From a checkpoint of a small transformer trained on Wikipedia: 725M tokens, 5529 steps.
Each number is 500 + 25 x the weight over its row's rms, rounded and kept within 0 to 999. Layers, rows and columns count from 0. Numbers have three digits each. The size before them is the row's rms in percent of the matrix's.

# gate: layer 2 MLP gate, 768x384, rms 0.0758, rows 291-410, columns 96-127
# up: layer 2 MLP up, 768x384, rms 0.0758, rows 291-410, columns 96-127
# down: layer 2 MLP down (transposed), 768x384, rms 0.048, rows 291-410, columns 96-127
gate291 092:538504500501523533524512459490493468480453527454489513472545478490491503491483500467485479488518
up291 096:514494542515524497521480521502515491487498455529503507510519515439498497514508459445489504488489
down291 094:534494514466463479515528487512513491472506480485489489422496518459510484467507467450437493445512
gate292 101:500478509452535486508470493513538442477500539501487516505462524531506485520490530501497537491470
up292 103:500490517497525476536479466519523470486534513538472488508532504545509480528545503477500503529493
down292 099:467475505515508482516496507529488496512493485516489501454502485497494511501520509536492499501524
gate293 099:452496489444499494498486505517503503504506483496476486495523538532473469502497500492508488488481
up293 106:495477538538537475500482470492480483470471521496489513542503457551476472495526483527515488517485
down293 103:479511508483497496502465503504508563482476542534510522479514525485471501508504497460437518486511
gate294 097:498483483546518456541469512518498448527478494485495482490484475480522514535519552480430450485490
up294 095:509492495456478521438549468494517527519503505525461504534479492487495491485480449510556546456485
down294 104:499509540470566516451504532502466508488553525556521518510517503485510442466475442523574503478544
gate295 098:502466517495541470536518519500491510523532488477512462472534500516532501482480497470517470507528
up295 099:471526480519507491475495489503476507479482500560520477534471496514514481495489504505473541485491
down295 098:529490499436549555562482475514528506528464485540488488535490493471511518475503506528504469517495
gate296 103:448491495503483479519541456544517525530481556469493541501524510499517443494506498494509521489501
up296 101:493531504507502543519542534500476511512534487532494520479551485495517465514507474507491504490527
down296 103:540454497483459493517522506468482502501485531491467547516509493471556457531487506488532463497521
gate297 105:504482525522492518496470510532542530541502485481546500490511489519495449499499483478482532505489
up297 102:517518511473499535513485504507480524477556518521488486457490431508510554505527496502504531549535
down297 099:522507517544471409540492494440481457483520515504511473485500484499507498514491497518500518492525
gate298 097:459507486466504502481531544489526459462551489511529524512510506522515460524466458483499467528488
up298 100:504528480496493456485474521484484475479540482502493478518439507512477489497524561506491484512506
down298 098:502482470477471484515498562487525450475500496537481521557520544525513437483479511543516486497509
gate299 095:488498467510491509513449507504458528493502504478490531469501489478524516454509530492493472509483
up299 093:486494554500505507476440491558506483485509468504467461527498497520500515504508524480502467492496
down299 093:497515467539487524483448506549510525512487484510533493502479519464497495508514488495481521515435
gate300 094:531455526490499453512516479508491493506508509528475536482459536509468467515541494502535511531487
up300 100:516488521488468504517498459482492473516465486462496436473557496492471554528516514491511475479546
down300 095:491507482487503470559482498532530528523490504537477445537505498492473530511467533517468469493507
gate301 088:481466554502528537519472454480509510476490512505494486460505506493505521519511530487496506488477
up301 085:469508478488544526520472526389564469522486513463451508536514475498521499470566509496521506488521
down301 084:544525481489473499477482526499481520482521480492465528518478519527455524498496499516521468507515
gate302 108:507531499507499457510480480502509516537483479496481573520544474491501524489504501507480484520462
up302 112:489495480479511491497544512497494483455522523525459471504454531478521469487422502526537531499507
down302 110:534505457493508501509461443502517559495497506504505506542486514549478464551485481549513500495477
gate303 103:532511477477514498499509507470467472519510487521511481508493516499516505504497460500500493538475
up303 104:494499525491485472472491511500539486482460533540498510516483513526496522492454515553478443505463
down303 100:524481484471493557472512481493527518512540487521540520513501536557516539518540459512504508497522
gate304 099:485486487528506524504523543508504524485557506507502507484523472529507478515511483500489538492517
up304 103:480499536449533521506504478459512502518482441523479522510477522493500480480482501503519493476495
down304 100:493492494481496491530463513509459501479539503480483523529488456466510505505432503473504503474484
gate305 107:486534508487503482527490490472507443543499490461473476461500462471478523520528485506473532513505
up305 099:456506495484529485539478482493498477539464515531525464472492489523519515540500472485481501502542
down305 107:487491508478524483503467515463467465552486522502506515494481476536512489488491495483503483515508
gate306 101:473523474522502478498517499529475475503477506462485510498503510507524475497519516523458492497491
up306 097:472497515528467490490479524513497508528487506455499467499503487501517461590517493517503517515528
down306 098:513494473535492470515504501504539510490453473496483543485455505542541485523508530501473474481510
gate307 111:548471484525483482479483490513524489498537537534479556501494493491520506504439480514496508497474
up307 107:576519489502466500497465460516518480509502490510487494514487534493513500497451483488478485498486
down307 106:478439480530511494468470543559516529510508506453442493527517526508462553486541522530509515495495
gate308 100:489494500542529523504494524513466527517512483499490558523499520499450466503496500506470489482479
up308 102:512439506510498519498495514529524480524537496521500483490492470503508510538496494520489510503550
down308 099:473478477473503486499516497508507460516580482527522513495490516484497492501537512563489488482519
gate309 098:508509482491512525528484477454470482456488486557508531466510495523498497483485475525494502522524
up309 091:451545486501499495514451491531476516530484481490483448535458487517534501495529481489484506497552
down309 093:506519498475460486488515480495490487486482447535520508528481510472504486493512500518471476539530
gate310 104:546491471525501499498479469496494505536491527494534489488507494549491497540468486492519492516474
up310 100:511526504496436487537482495516484498484472503470491496566482482539502495511497525492513485494512
down310 100:541521452504520482450504473516520488550514489507496514513532482491486499495495472489504527496528
gate311 094:516483475523486525544516468489538506496497443519474487502501472473537513466449518455521487475498
up311 095:566484504507465504480546482511504492480508425511492527501492534525484507422488513477469540518519
down311 089:505530533462528454505522547539502468501516463526471474495505466501542510521484514480524490492535
gate312 105:523475487524499471525470483522473497485515521531492465458526501487500500494544452503478507534534
up312 106:491542538533485547502502492527468493473493506451474503496557527503489540502523500493496500516550
down312 105:525457527541499485517493492504487488504487517489472540492501491545502529493533514454476523501499
gate313 091:522502503481485526504511460507483518481487543532508523487534547489476510519466534522478475457525
up313 092:519483495513482489530525519508528515516477481494525459504491477463521519524503500492526541501490
down313 090:501511505470454520545474533529497449503522499512482454487518515492495515547486505493521496494467
gate314 105:503520557520532556508490502491480488480496475486486521472493489472494479487557499492509504538534
up314 104:494487515502469470495498519496514488551482543525519505481525491542483542491526476471535506488522
down314 108:503483489490504487530454506483496492524488547530510500502495492508476552461502493493479516469464
gate315 106:534484477526513471462499457495464520491478523501529491521477508524462481454502451469523476526505
up315 106:517453513479494459510534472514485478514534471513451553472482504474480511511487523497519551459480
down315 104:497542495505526486495464462504501504474484511531483503499520546532514476496470456510540527481486
gate316 095:517537531557451525560513476475480498502513539513458473473512524519484540509463493530473498502550
up316 091:498521516508502518492512505485456493497537494499480465471516524496549525482504493500531490492498
down316 095:510518510521525507473492512532484517476480465502496495479527497505571479497489483483546476525470
gate317 097:467487485505511486506500493480516531525504511478509500522484494510468503551518447518562495501485
up317 096:495543437510527505518473533547534492480490543498497489489492465491485516528480512533536509522540
down317 094:473506570503449508485517502483462459511495532525473487497536505488436477516525478531477509537470
gate318 097:478507514516506546527494496498540489488512524493518492533524527492499510566466518477486549506487
up318 093:470505502499469543513485499508501476464447507481497522542522491487505472532501510472469529516535
down318 098:513546484503523512519489539563490517478455496519514508529473540484477539533528475538504496511523
gate319 104:521496482476494450475500484478458480495499483535459497482527503513449497509469505461489467511516
up319 102:507485473484499504509465494502484490502496472530502478523508463515491479525447508520480517493500
down319 108:548491507514514511497455507485497524465491505581470488429551471488489519514491581475486486513511
gate320 103:513494527478488506470467469469454527514452508509514495507502497482522462510515499478496496445465
up320 107:481552464504492505528506504518510480487545456495501473517482503538466513499497509457519478517562
down320 109:518484477526493530476510516472472521476539546486529507510511522502494495485477493517480532514485
gate321 104:458506525482497468524510556507513488492482531433505513519499560544526517486481503535475477495535
up321 106:542510533450474546506488485455510456495487514479472488485501494499485512523501486494504463507511
down321 106:534497530481511476477462504524503517483532496483541511551508484518505509486505466467479519557481
gate322 091:497508485531500444499476498538532525487487527532546476459503507469508502501518468490497476526451
up322 094:482499450480484500488478540510498520498490502519558490479502499504519490505501486453511490535493
down322 090:489528501461499510510476531540478526467501474506495528474493508507461524497523488508514528497526
gate323 094:492516487511483498481522466497483494459472495505501505477459516500509460496474472515548516519536
up323 098:521489509533511528506508509497492513504518471502485499529578510506476542489473503501461477471458
down323 094:482498522510494490472474522502526521494545510518515494515532484477475530509547523481453503540473
gate324 104:507522499543488473520487480547534489519463540473520517535538528516528482542513514513499489470518
up324 105:476455477474434574460507504484478516465517479470501488492493475475487508473473495505501520536479
down324 106:513485510448471555480495515478484489512524469500486470536489504496478474507506500498474533522524
gate325 118:456491498496495512527497500514469504482470524508506508483519505496495510508521476487451477506504
up325 114:457495521502469499527508518506463517499497508520478474478494499504495511515516494513461482498511
down325 114:508493522511526513489492520516464523499491505497509507512479507523455489494506440506516525546495
gate326 100:503527516527512482500503483508475494454473475517511463540502513536482475486499492506500546468500
up326 105:485491466530501500499458474529486509494531478504505523467486532500477513467520477488476570470485
down326 106:439502449495493488489468446522503525470519445494496504467497525478495489479522495485515507461458
gate327 096:505491463535495472521490491499500494508498512500506500489494500520511541457488514476482482434489
up327 098:537495446539467505555441548460485505511524512532481501510526530528500518514478527484485506469486
down327 099:488447473531468501499507481513504508508518518489495513505511471490566517525517466485540466495465
gate328 097:489500521528475501479480530486461468528456541542484518521532488502469539521531456490473527495503
up328 090:507505531489485514534531474536559499532506480480506485493562513504514497519507496476511506510508
down328 089:502539504464513477508496510473507503502516477494471465447527493488529494507529515511520519483480
gate329 100:519482505533494458449509463522468444557508546514488520470462483531507497467510498483489528510487
up329 105:501490485496482473477492483511456466525512490497504517498444525537511525506542578511518513493504
down329 105:481521508513455459468481479515467480523491506523515523514486546561532512464534530456507544492476
gate330 096:441474502520473522503521483447536522515491527477518523507504509522487492539498493521453508439529
up330 096:520504515524511501532482525516480494462488481484495512525499525496514495481540544496500493540458
down330 099:500505491518547526526526515507506491519483534502535527440492508466501465523485480494526517489523
gate331 094:517512507454534544505520542473495486507579483510545508506510508504530492428490496517499470477541
up331 096:511460546528485524487491499506474473514520449542445467507527477469530548534484529513507510514458
down331 090:553491517538466563511509530513485491504508500520473484483503510507509520537510537492465478511427
gate332 093:512462517452506487506469516487507518467504519517536534468544492498463542471518497488484433502475
up332 092:462482548470468511461495504522513496525503489501478537481467484444499454516494502496537506503490
down332 090:488524498460481527493469499473478487439474504527473518500472467502495513519525477553513500509514
gate333 117:466474463537492495517510478509474520540504527490488432462492490499490485519484449478496495499477
up333 113:545523522503484548498510490562470515505493467552528562552514475526461519482539516507520527517523
down333 111:564506488474513508508510537442540471518499522465512476485481522480547524463475487436512520487493
gate334 091:500479526521487460512470519506493486501491494552528540515488501476497490541473489532511496473493
up334 092:474531492501498530496541511486529505518497490449491498498514532534525504499557545484485509536471
down334 091:472482525466514502499495512486484504513534478460514518519522485524536480490510531494458542532501
gate335 103:511516478491505527530513524483517453513522513537483531477488530507540489513499459495507514497469
up335 107:576495518506484506510524484510470505506524484487554501500536496529475476471469526500469489495496
down335 107:485486567504520519497482534467487519500493454488517508485482514527504508504465526546464490545490
gate336 096:495473457505527481506469525499501494521481539500495450504467535502538505503509511483486491499519
up336 091:530509556503493526519517502504523493505531505544531470466530483543495476476501472502499514452471
down336 101:551530545485461495519524559517528489504513528533476487521550439533505503509465451503527484468521
gate337 099:516463523512495496490486500519460512477462476507469496484477476466441474520559515464488533531518
up337 098:493530492508508530498512507513517491531529488500524501493542499538506508487522493531488457445507
down337 099:508509464465495457444509463543500475504489517471485472514499474572525493536467521488479460480480
gate338 091:504515493518523514515504470505537483478470511514493469456553514559483509518474500514484495469493
up338 091:523526447538576459498490515524481500492487462515477489531511479489515484528494521486500542496532
down338 090:493510471488529506472513556494489524486513512470524512489494476513506491479505531493481517481558
gate339 098:457501511509532512528517503488506500497523501536458486454478477519555498493481518519524501520499
up339 097:496514474533444516523522497487480538490489506492511488534456506472487493477499504491507505496510
down339 096:502497484478517507467517540476507499521523529504497466488512497519523510473477529475479487508506
gate340 091:508484530512451503503517507508556444517471546501485503509538518501511494565507522488495464511476
up340 097:468470537500538463506490503517497470490514466531524484511479425504473522492488482532488496490485
down340 091:526448507545509469489493501488472485521514473513547492512496507490452538515499481484463525541504
gate341 098:505473510506602502526487503492530502488462507519498500507498530513473539513486501514526501525549
up341 097:515467521521538512467469491509505497492489492508511493523501486499474486502479468448523496523493
down341 101:482490446470474486507512502510472458497510524482516480433527537520537531491496501499540498497479
gate342 094:488484482507470495505543524454479448496505463526458464514506500480507450509494531509545496513486
up342 095:497518451509522519488501522511483491482522464512514480465516463488446478453517518514513529515482
down342 093:494538532508531498483475495502490460519502516487488495488509512533481481483505485501516474477505
gate343 095:591536487501500491506503521501496506536481510492476446457485506503514525483488496499499449494509
up343 095:488443486500453488497439507496473518467482464494459511467472486497463507534529524536540570536496
down343 095:540483491504451496527462481506509507482508528473492519524484491449507504482528456499487515523509
gate344 101:479477519509473485521515556485491445493480526468478551478524500497493501522491521510476525538496
up344 101:521480501497511542503515453495520502497505464503487450504516461526506521479478492486512501497466
down344 101:459523477507546556496443429504484496490508471501521498471472488502483473468506523500544449509447
gate345 098:502512463537505540417499497533500529515490435482507525513493517506472496484505484511471497496557
up345 098:492481555450510486550482534547554508520492544509519472501506492497533470517498502465493538509463
down345 101:514483495464484488481517514535533503477502492473484483515528438518482460524476528522514477505450
gate346 111:530495486518479514467490466502524492507470521511496488510523501509490506445489504482492465491529
up346 114:489523480510490497518532520476480500456495503527543482512457466472476490534519492495493508506519
down346 112:507512502514489537485454561485529553499556484510519470537536531526512523538501511486515478524478
gate347 101:498485487499498484475480534483427498492510506512451520470515514485519515486450484466532454490460
up347 102:536478477482526490540512501523547482505502454512426502509539553492471485527486507504481444505474
down347 097:519469481543488527472525493463469479512475468540495474493540500513479565520506489479482507522533
gate348 102:504535527516480539553520521470502509473521439518466452500486488486460534512522523473533525491525
up348 105:489542461459495467522512496517492473499507504497492470471514494490528488494504490496524495483462
down348 109:546517476470511450468486501551494485510518519480491482473517489455496433519533502504490519488445
gate349 097:482514499469456506470508488513456504484504499494489503464486513503506467430449509475483507509469
up349 096:514502454559474505528504472473513478500526538485485482514496509526494521529507522518503497471538
down349 096:502515494526484526513504495461492473521565475445533492454533477513474504489519513515510512493507
gate350 099:506495525497462488515529490487495490494525496510469555502493551490435517487534559534509540501493
up350 096:511505483488514484498485497498500532508477497489549475502513516511572490455470444508489446497518
down350 098:492559519464469510491464511459502510562505505503507519532493482522534483491472461469535517523486
gate351 102:493490506507498507528514500526480512466545491495486440517503497481491564473490504497546450469470
up351 099:459510501513495553482462503511459518482522499506492463480497497548490508496485526513510522484492
down351 109:498487529525450489525490507511516465477465505493461491472451468492511546531479497522508485471561
gate352 092:490512499465463489473529504454514462466530510512464514490469518476519454481541518493494513518520
up352 092:495512515475502496502537516525498478502492503508495532465491508499483493518467513503473499520489
down352 093:484495543487464521531540511509470502497522509480528530519484517533526477507515479446537517524465
gate353 095:482497483477496513530487530477498494483462478517532496507503551517467494488504472505550483493495
up353 101:540478516488500480489450503536515482486485489503522531502508511513471470520454470502484509477492
down353 102:508500518509465521507484541514518540536487462558477473503482517462494537511503529480543455500505
gate354 097:499492493500476535545521549503516481472525493480518508489510512475529459490501510501466455474507
up354 094:450508494518485529535482505519467504477546511474508467480529492552524483497511526492490460477496
down354 095:472443457535531516523499470518514492544468464500528476467502514514518495486482514465499458485485
gate355 092:516478475548496534515535510474533477509489503456456467521504511486512530532502510522520496551502
up355 091:481485499499505561531534527499572504524496502548571519490477494529498514492489539555498489524522
down355 096:470522454547496528520480531569539569504526532485452491503497514555538481506465524507570512506516
gate356 102:541453494489455471510459490499498478504501515538500510499503463519496480472466516537483519504526
up356 104:508493503524499441497441499437542422521526527538486462503482471547514510517530537534507496519519
down356 099:490524506497468492510523484517496495493515467483481467482491479496554521472509483519506498487501
gate357 097:482507507531491455525540474485502469475469496541507490515533514514536542507507523469496487458524
up357 094:500447502528529512509460501473543523487483533514478506502449496471481492503454486511493514503510
down357 102:499529522476467471524508498490476519478494504501529516501543488518517500506482511500493449506496
gate358 099:531507531521499514508478540472469518453507478463527520506485493493491528506499433502506493542513
up358 096:496499527495503530530512491468499528454495475528494510504488480529457494526508438514524480524535
down358 099:511513530504441537533480515484506482528496489522490474531476513476504492473495519528519495464533
gate359 106:510487430519483504515526517454486487529536510526528474473489499485535498494515489485535520488508
up359 103:517505451488513509544494503449478516515528515512521464459458515484523524500547516476533537524464
down359 111:531508482514486490542513524459508533526507525537489438438520489499525501463543510501537551543526
gate360 095:494505537485514501470472518513517545485489525505485469506492506522504537515509488504503472445518
up360 094:504491516496549536488469474474491531454459558477487411480495468501507523496515501545502486480517
down360 087:510512535512487544463498515508496491523512499478493482492477429493484504542463506529503461523436
gate361 096:549479519495523476470564484493448536520470473478468516502478488480455508548538516495506521472513
up361 100:542499516470476469479547468514488490519511475494516509513455512482463491526513508494522475497502
down361 102:525461463499519453505522533470484535513500502503517521507449483468458519518509516472484513450495
gate362 102:512496483545521469567492498473467466448506493510522508500509516489472489537489479485472467483499
up362 101:487467467488484490526483523520515489486512515485469484524482477530515528493476506479496478495485
down362 106:476476500457526494517497480516516491487483479526487490506495481489479448474484484541489465504492
gate363 096:504480493517525503496513494490472502473498469499526470522479442480466457536492511492487505486524
up363 092:511510549493500493496501482477493508532508498475534547520474506483485461538556486490506466486522
down363 092:533477497483448477481469530489473525494491490527515528498535490514537537520503512465500500550487
gate364 096:518526533502472489535529515495506475477482543486571486484530509529527509450504485458526501467461
up364 097:508474525514533499496530495501479464497518472493507538461485464495478493442509501512512500505549
down364 097:518498533507475493498533567511487511539507506487510519505500510526495531486506502499483496449503
gate365 093:504487506468501476545495477542518503498484529474503492509475485467510557478545500466509491489489
up365 096:483516530526493512483501499502509477482491484471546486484469515522494525527510470518519474507497
down365 096:491456494507468451537512483489480510478505513499497556484478497503513513493502460493520482519540
gate366 096:497525513464479491494457506475473510535479483484528549514481502497515501503505522487482533459518
up366 096:509519515507518497497458517513500531530476478481470538463502490483514495426500485482471475477475
down366 094:458519541476523490518467495546500551499498466536498504515495476520530504471529510479487473475521
gate367 106:534455495500453484478511535435538476517475528460468504517506517505549502485504487523531508510489
up367 106:521472506494503490501517521502516483479486467452483433488491496485516506493520503509527475506493
down367 104:473516494570533502502492493472475486532479499456526476524480458495460527496440514513497504522454
gate368 094:503517511512474488549458533498489484436545516498472448488504489522505465489473517489502509546494
up368 095:484470528493518511483537442513477513572470503506491518517520490508492483532525481518468509439539
down368 098:514478540483494504514516433495471477533529504502466537471499494537469483513508507485497513463521
gate369 106:486471474502493483505472496550514481496494535478518516510454474485516493502490484481449501506535
up369 109:478503473463489508472492488477541487486444489495520528508478511497519525512469483480496482517471
down369 111:543479488528535545460489503499502488519519502467473469479472515490489504485451477531472481529485
gate370 103:515554489498494492490511525517543541481529415464497541484506483497482482540488517483473516489428
up370 107:521547492473499454506493489505497506453470494475546523503483524536493491480538501545510547488459
down370 108:536533495464520505504507486478530523458503521500499537534465493513529473517525490519522478490496
gate371 103:492507475467483514523531504491510483502519543576504508501474484492497503526518481481474494482506
up371 102:500506531502550487497536515524486497508492495494478515487568501497443495513502553496523547510542
down371 104:490481492457506499460508522487456488532507542506538512427492492486490497483510472451492494527451
gate372 092:507476516471480509490517493536472448527495476517494542519487478476481479567494482464491505465527
up372 096:492526494540499531513496504478510507491482490509477447458541488521507504461539493551521543495507
down372 094:512497461498540509519467465505522492537484529482474476481518523512512495514547512518531484508506
gate373 102:489514482475463446543510497495473518548490511477504475485530483490536456503501502500526486486487
up373 105:522458516518522540476475537525498508455505492529504504517500510493495595509503464477465498486513
down373 104:487506452480491459502508483468509479522485492485503493484529476521479442522495496539523508468495
gate374 101:520457532514560546553467499491506513496516519519533491486479475478500496483489548515523469515485
up374 095:562466539510530522548482506503497481485517505493537500494455458465490509461490542535489503496481
down374 098:549491511494464526495478536535506476494539506500503458545523529543496546441517520524481526441510
gate375 109:521495526496535515528495500530461516497501463503504510481530550448520495475497539476504493515440
up375 105:511515513532503435505483483525463497509491492501490523487498486497520519516496524519456533478483
down375 102:513506507482509517530495500506527499466477496495499532458495483521467520507508493542486525498489
gate376 100:521505502491479481468521529459515495503486461482520518511537502523522474497522506541503512508525
up376 100:495535515520489494503511497477484552499471450520483475469502506508504499495536518491484484491504
down376 107:502514512496454514441495526456479481515471467537469508503532544542504493496484517535475500525485
gate377 101:503496505506494483536462524504546500496498523477481445497484535540495485511507457471493448519508
up377 099:490510543476528479495454495519492516557496456540496493481548502510528494484542505496493482492475
down377 099:503540459524528529485499511488522515458460537497524515465507542504454525481468507456468521522470
gate378 096:482516463529483481491511480474500475482528506525509502550530510498483510519483517515482484464506
up378 096:541526509505537486477462516498481514551484496452483513455483534461509496475464470464502513518515
down378 092:532500497506498520512495506495510498524466480466470472520504496470499520514484531488472467459463
gate379 111:514516478506567500470537543480527514460561499504521511498482534522482455515418509483485462471471
up379 109:546476522497475476509544512527491513503473503533535494481465480500481483500514509491522478457477
down379 106:529506483507506518534573519460455504494473464484519478478478497576488476510493536509513474482482
gate380 098:505525522461508481494498461476507436525494535481540465490489499472523497532469539488494500502489
up380 099:461508509513474538521462532484508542499497494497463443522469518520511499520440490525472532469483
down380 096:472539470524517465486506539504481460511496500533488455472499490480531544522521511518410505480518
gate381 096:521494532480531513533483451521483481507506476495508514501491488467471541496532494514482477536488
up381 094:496481482503460501522534461536515531490509463499502494472500523526479510545501485484477480535523
down381 099:443519508492530448482508423512489531539510476491492491503511478494493474517494484477467485489516
gate382 091:538521515529502526509474480484496497506497503540457516478519464513553549487512488454484508526456
up382 091:464531477490482526498455486450483486504514524514498461498476508500536501508520471471492548537507
down382 086:522536503476522471495530440509528491521512510516484490511526507511506477487522508509482513513538
gate383 097:479497499510443534508514484572482534509486516479493534499479520477525492504483514515454492476520
up383 096:466527480494457479524513466516490502520486490500507556526519524472505518528468561526448533473496
down383 097:519522504503459497514508504551493504534519488457501529484501542492529473450468520501445477499535
gate384 106:513513480514482504475464491469474506495515539510518553489464489486540470496499503504499507507505
up384 104:521469497561531529470508481500501517510503536506505523476497467476559491493473471499476489482525
down384 109:444487485521483455541527484507483522523486485484485513465508444478534470517502499516535531478487
gate385 096:498480471527500527529489508545498501479521510479500537501503490496476499534510479487485490537512
up385 100:464515487503511496453491479509495485473464502482525451511491482494551492483524530483532506481517
down385 098:518475457454480508547501506531457490535557494506514531498503508477496465508524537473495482477530
gate386 103:527477514486492511491488493548503481544513498504483561501511464484543462493494512495471544481497
up386 104:495489532490485522501527503511463504519489535480481514470540508506522475530534486527471518497499
down386 103:502566531504510504486507454478490533539497514522505483461551516536530532490505521517511462504517
gate387 096:513467511480500479489475515456492467507513535510525541475492480488449476534488480536515509491511
up387 095:501514514527480509494492493475491539471523528525511489520505532488527516502435528509483523504476
down387 093:502521535486519536466504510529507475525485523532498485515507497504440470521459533528477495518502
gate388 095:470483503496517529515455477468436489468466448470490506517483511488503466505519464492480547502466
up388 098:495536519472500464509504512437469500475514508466495442514528552506493483494491508453540453476561
down388 098:502483489501527487504443482512507517492455516509535511559487491537513513468489504516517562516523
gate389 097:498508505521523493526505490546486507534549550498494530504463506502483461557501526519437490493493
up389 100:499508491524522510469485445455512495465446504499501520506495504508526560475517439476514521489496
down389 107:486484495482498491514488467446500509473483478469504491528496484498509499495521442471552528483500
gate390 094:526481548519515521505546513449480507494504534472520528455514499531534515498497523463504495480510
up390 091:484486472498522509515489491508541527526479527503478437520509484439507515486503508511470529491465
down390 092:494523477506459488533491549508524487478482508490463466467542538460519537485491522507485447464462
gate391 098:486511488505488487473456528439488484440497496499493515520480513458470490488520514504494474488491
up391 096:462500496526511437513507528485489530539489493506472507525538520493509496531482503515497503545546
down391 094:478507510506514489454507553498468498503506484524486504493525530512458494450475528530504515488541
gate392 104:542455525486495451475487517515515486488524505487532526473519516469501530482496491492472505530480
up392 098:509463469525481529488516516512542499506503501503499519519483504484531520481496479453491533454464
down392 101:507522510509474499483451465518503412474485511529484514504503496500559488557494505540508464452506
gate393 105:493490482486546496470477516461513503513479494466490548493495505499453479460455495502476484503503
up393 101:474521499523491466475489507492540517522494498511503470509519530514504484485530475507494510494479
down393 103:492496485491494481577496507519483480512517515502499464525476516515492491539500507500505492521497
gate394 096:483570551512493535546495550499502542498513520516500474526536497478534527518518511527541470531495
up394 093:499467492519471476456514437525444453496491478492492495498483490538468470486489486513475484503544
down394 110:481487503536519489486478491495472512509506506481462514476522501481487466488506486503469464437491
gate395 090:529522488527469514463470468507495490527456527543490461525507487530553483482525500510478495491513
up395 097:470493466554475527472521505521473490497469477506491469512502481486499540537511451516548466484555
down395 093:483475511509476533498498509476496461487515495494532482468491506508516507500497534524523497527514
gate396 098:496479527511515506505526480483510511475440475510506519491500500520484508475477447465518490489490
up396 100:457465517487461506505498516479501500490521496472545552560519487516496478508529516510527484483467
down396 098:489543504489473506496464510533518523510536521502509482543521504531514478482511497473460520480513
gate397 098:501505489482489500490547478454477524462510499488515500499490522517496482457487501469467519447492
up397 101:485462492533518506489492518466532487513503526487468507494506494486511483495504500463496496488514
down397 102:478500530577488511526496532488549491489488475495483464545483492507495524514528521509516484513503
gate398 104:511468459500480456491476520452490514518510550493468549475500512484539505503542529522468507524530
up398 095:446493471494534546451540495489483484493468483553480489528492515507470520491450499496508517468516
down398 097:535514499453503488526493513510529525517506479453509494534508505489489479562485445486518500527461
gate399 099:495508506536540502530462510539474511490518492475532492515495510484514505462480494517529466475529
up399 095:473477530486483458493526551492515520518509488499468521510514513545474510507489514552459506556497
down399 099:530505480484476526507454528487494507503450506526524511484479504476496498496499511492542451474493
gate400 101:474529509480459462494492507494515498533525533513481490500514531504457535569480502423486540474531
up400 099:483496531479484482532519533483521496499499482546518503516468548505492519538547487473487525460527
down400 100:466453501486530460453543480484474536511533549510509472492511488473520511503519517477508523493473
gate401 096:505532528507524451480467481477484485477496493472520516496511452483502500529511520492473498493532
up401 098:540515524524469514466490493522502499498492493521494468430527456461499507522514500499486430505563
down401 095:473439503549501438488524527479486489506515471476498491514519485495493518543479534575485475501449
gate402 107:487474530489487462525531529499502495448488523503534540522518530537490510492455467514466491484545
up402 109:461486516506489475532516519501498520485508502522481526505503494492509504477515482490463524519534
down402 112:495463486512461523529511466482503531479486539515521508483525493496509500527513489486506474522531
gate403 101:535529467478495478554504500487515508487511522486490483488530469503472471504488511484514528436491
up403 096:541538478484467498566500515519499506477511533484528470474526488477480467455494492469502498453483
down403 105:534480483494490524554517475548486487512491496487533521508515482508522554498480491476493513465456
gate404 094:469498465499498472503478495536458481508492508524496526505466492463473498530477536509527510480457
up404 094:491525471496513506497545515508481498493485487548461519516487527507481497525474570526485475524504
down404 088:474501514497496500485459485471470487522499549526511512518483516510508467511437488497512514486515
gate405 105:523506487520494476526483531486490480486478518453466507484530489496542489517487513505494498508468
up405 100:528523482526470495498513516501538466494465486483485528494462470543537495465518537479492523484486
down405 104:537551498466497535523517529507514442490541506472515506511509482496489502488498520464508512496445
gate406 100:515458516544512449522469474542512468500497491489501527485519493514499501491489524508481449489524
up406 103:488491521555509483513490518546540450492494501509452558507529518510493453465482542524496467503505
down406 098:435522519527519485488578464486521465506527514512518530523471528522485531462516484523500501497500
gate407 094:507461529530503530493488488521509473477511492512529522500491513466522553521496481512511526497512
up407 096:527545497494450523491476500496484512525455510485526506507516531528499463516460480480493515493568
down407 093:497470530534508504512495483478504510522500513448542533508522489490527547478500468493507496518552
gate408 098:487509478476520495496485511496472486491499496526525520503484533489443478504478472515487496438531
up408 099:494473467502484531482519501523545516519497514480490510513520502499558495506494484500548523537504
down408 103:501470503534486544497515524487511493520466508484476455456488435527531498487530492466516503507499
gate409 105:542485504535520518521487479485472511483491482493550467494477494521451461454500518492512506476534
up409 101:487498527471498495491515501528531503495543530530523500553530548516519495490488504472494558469520
down409 106:519447479473479472513505508485488494519430508509524515423507493561529495452508526483522512502487
gate410 103:488537488547504499503486546493544513494488520479427540482496455441490471482521506535505469473510
up410 104:494499509480474502484541508504480497484477541449534475490515521532497485529490524476505518487500
down410 103:517515486555489509498481488452482547485478498491504490525514508484480493522452506517534520499481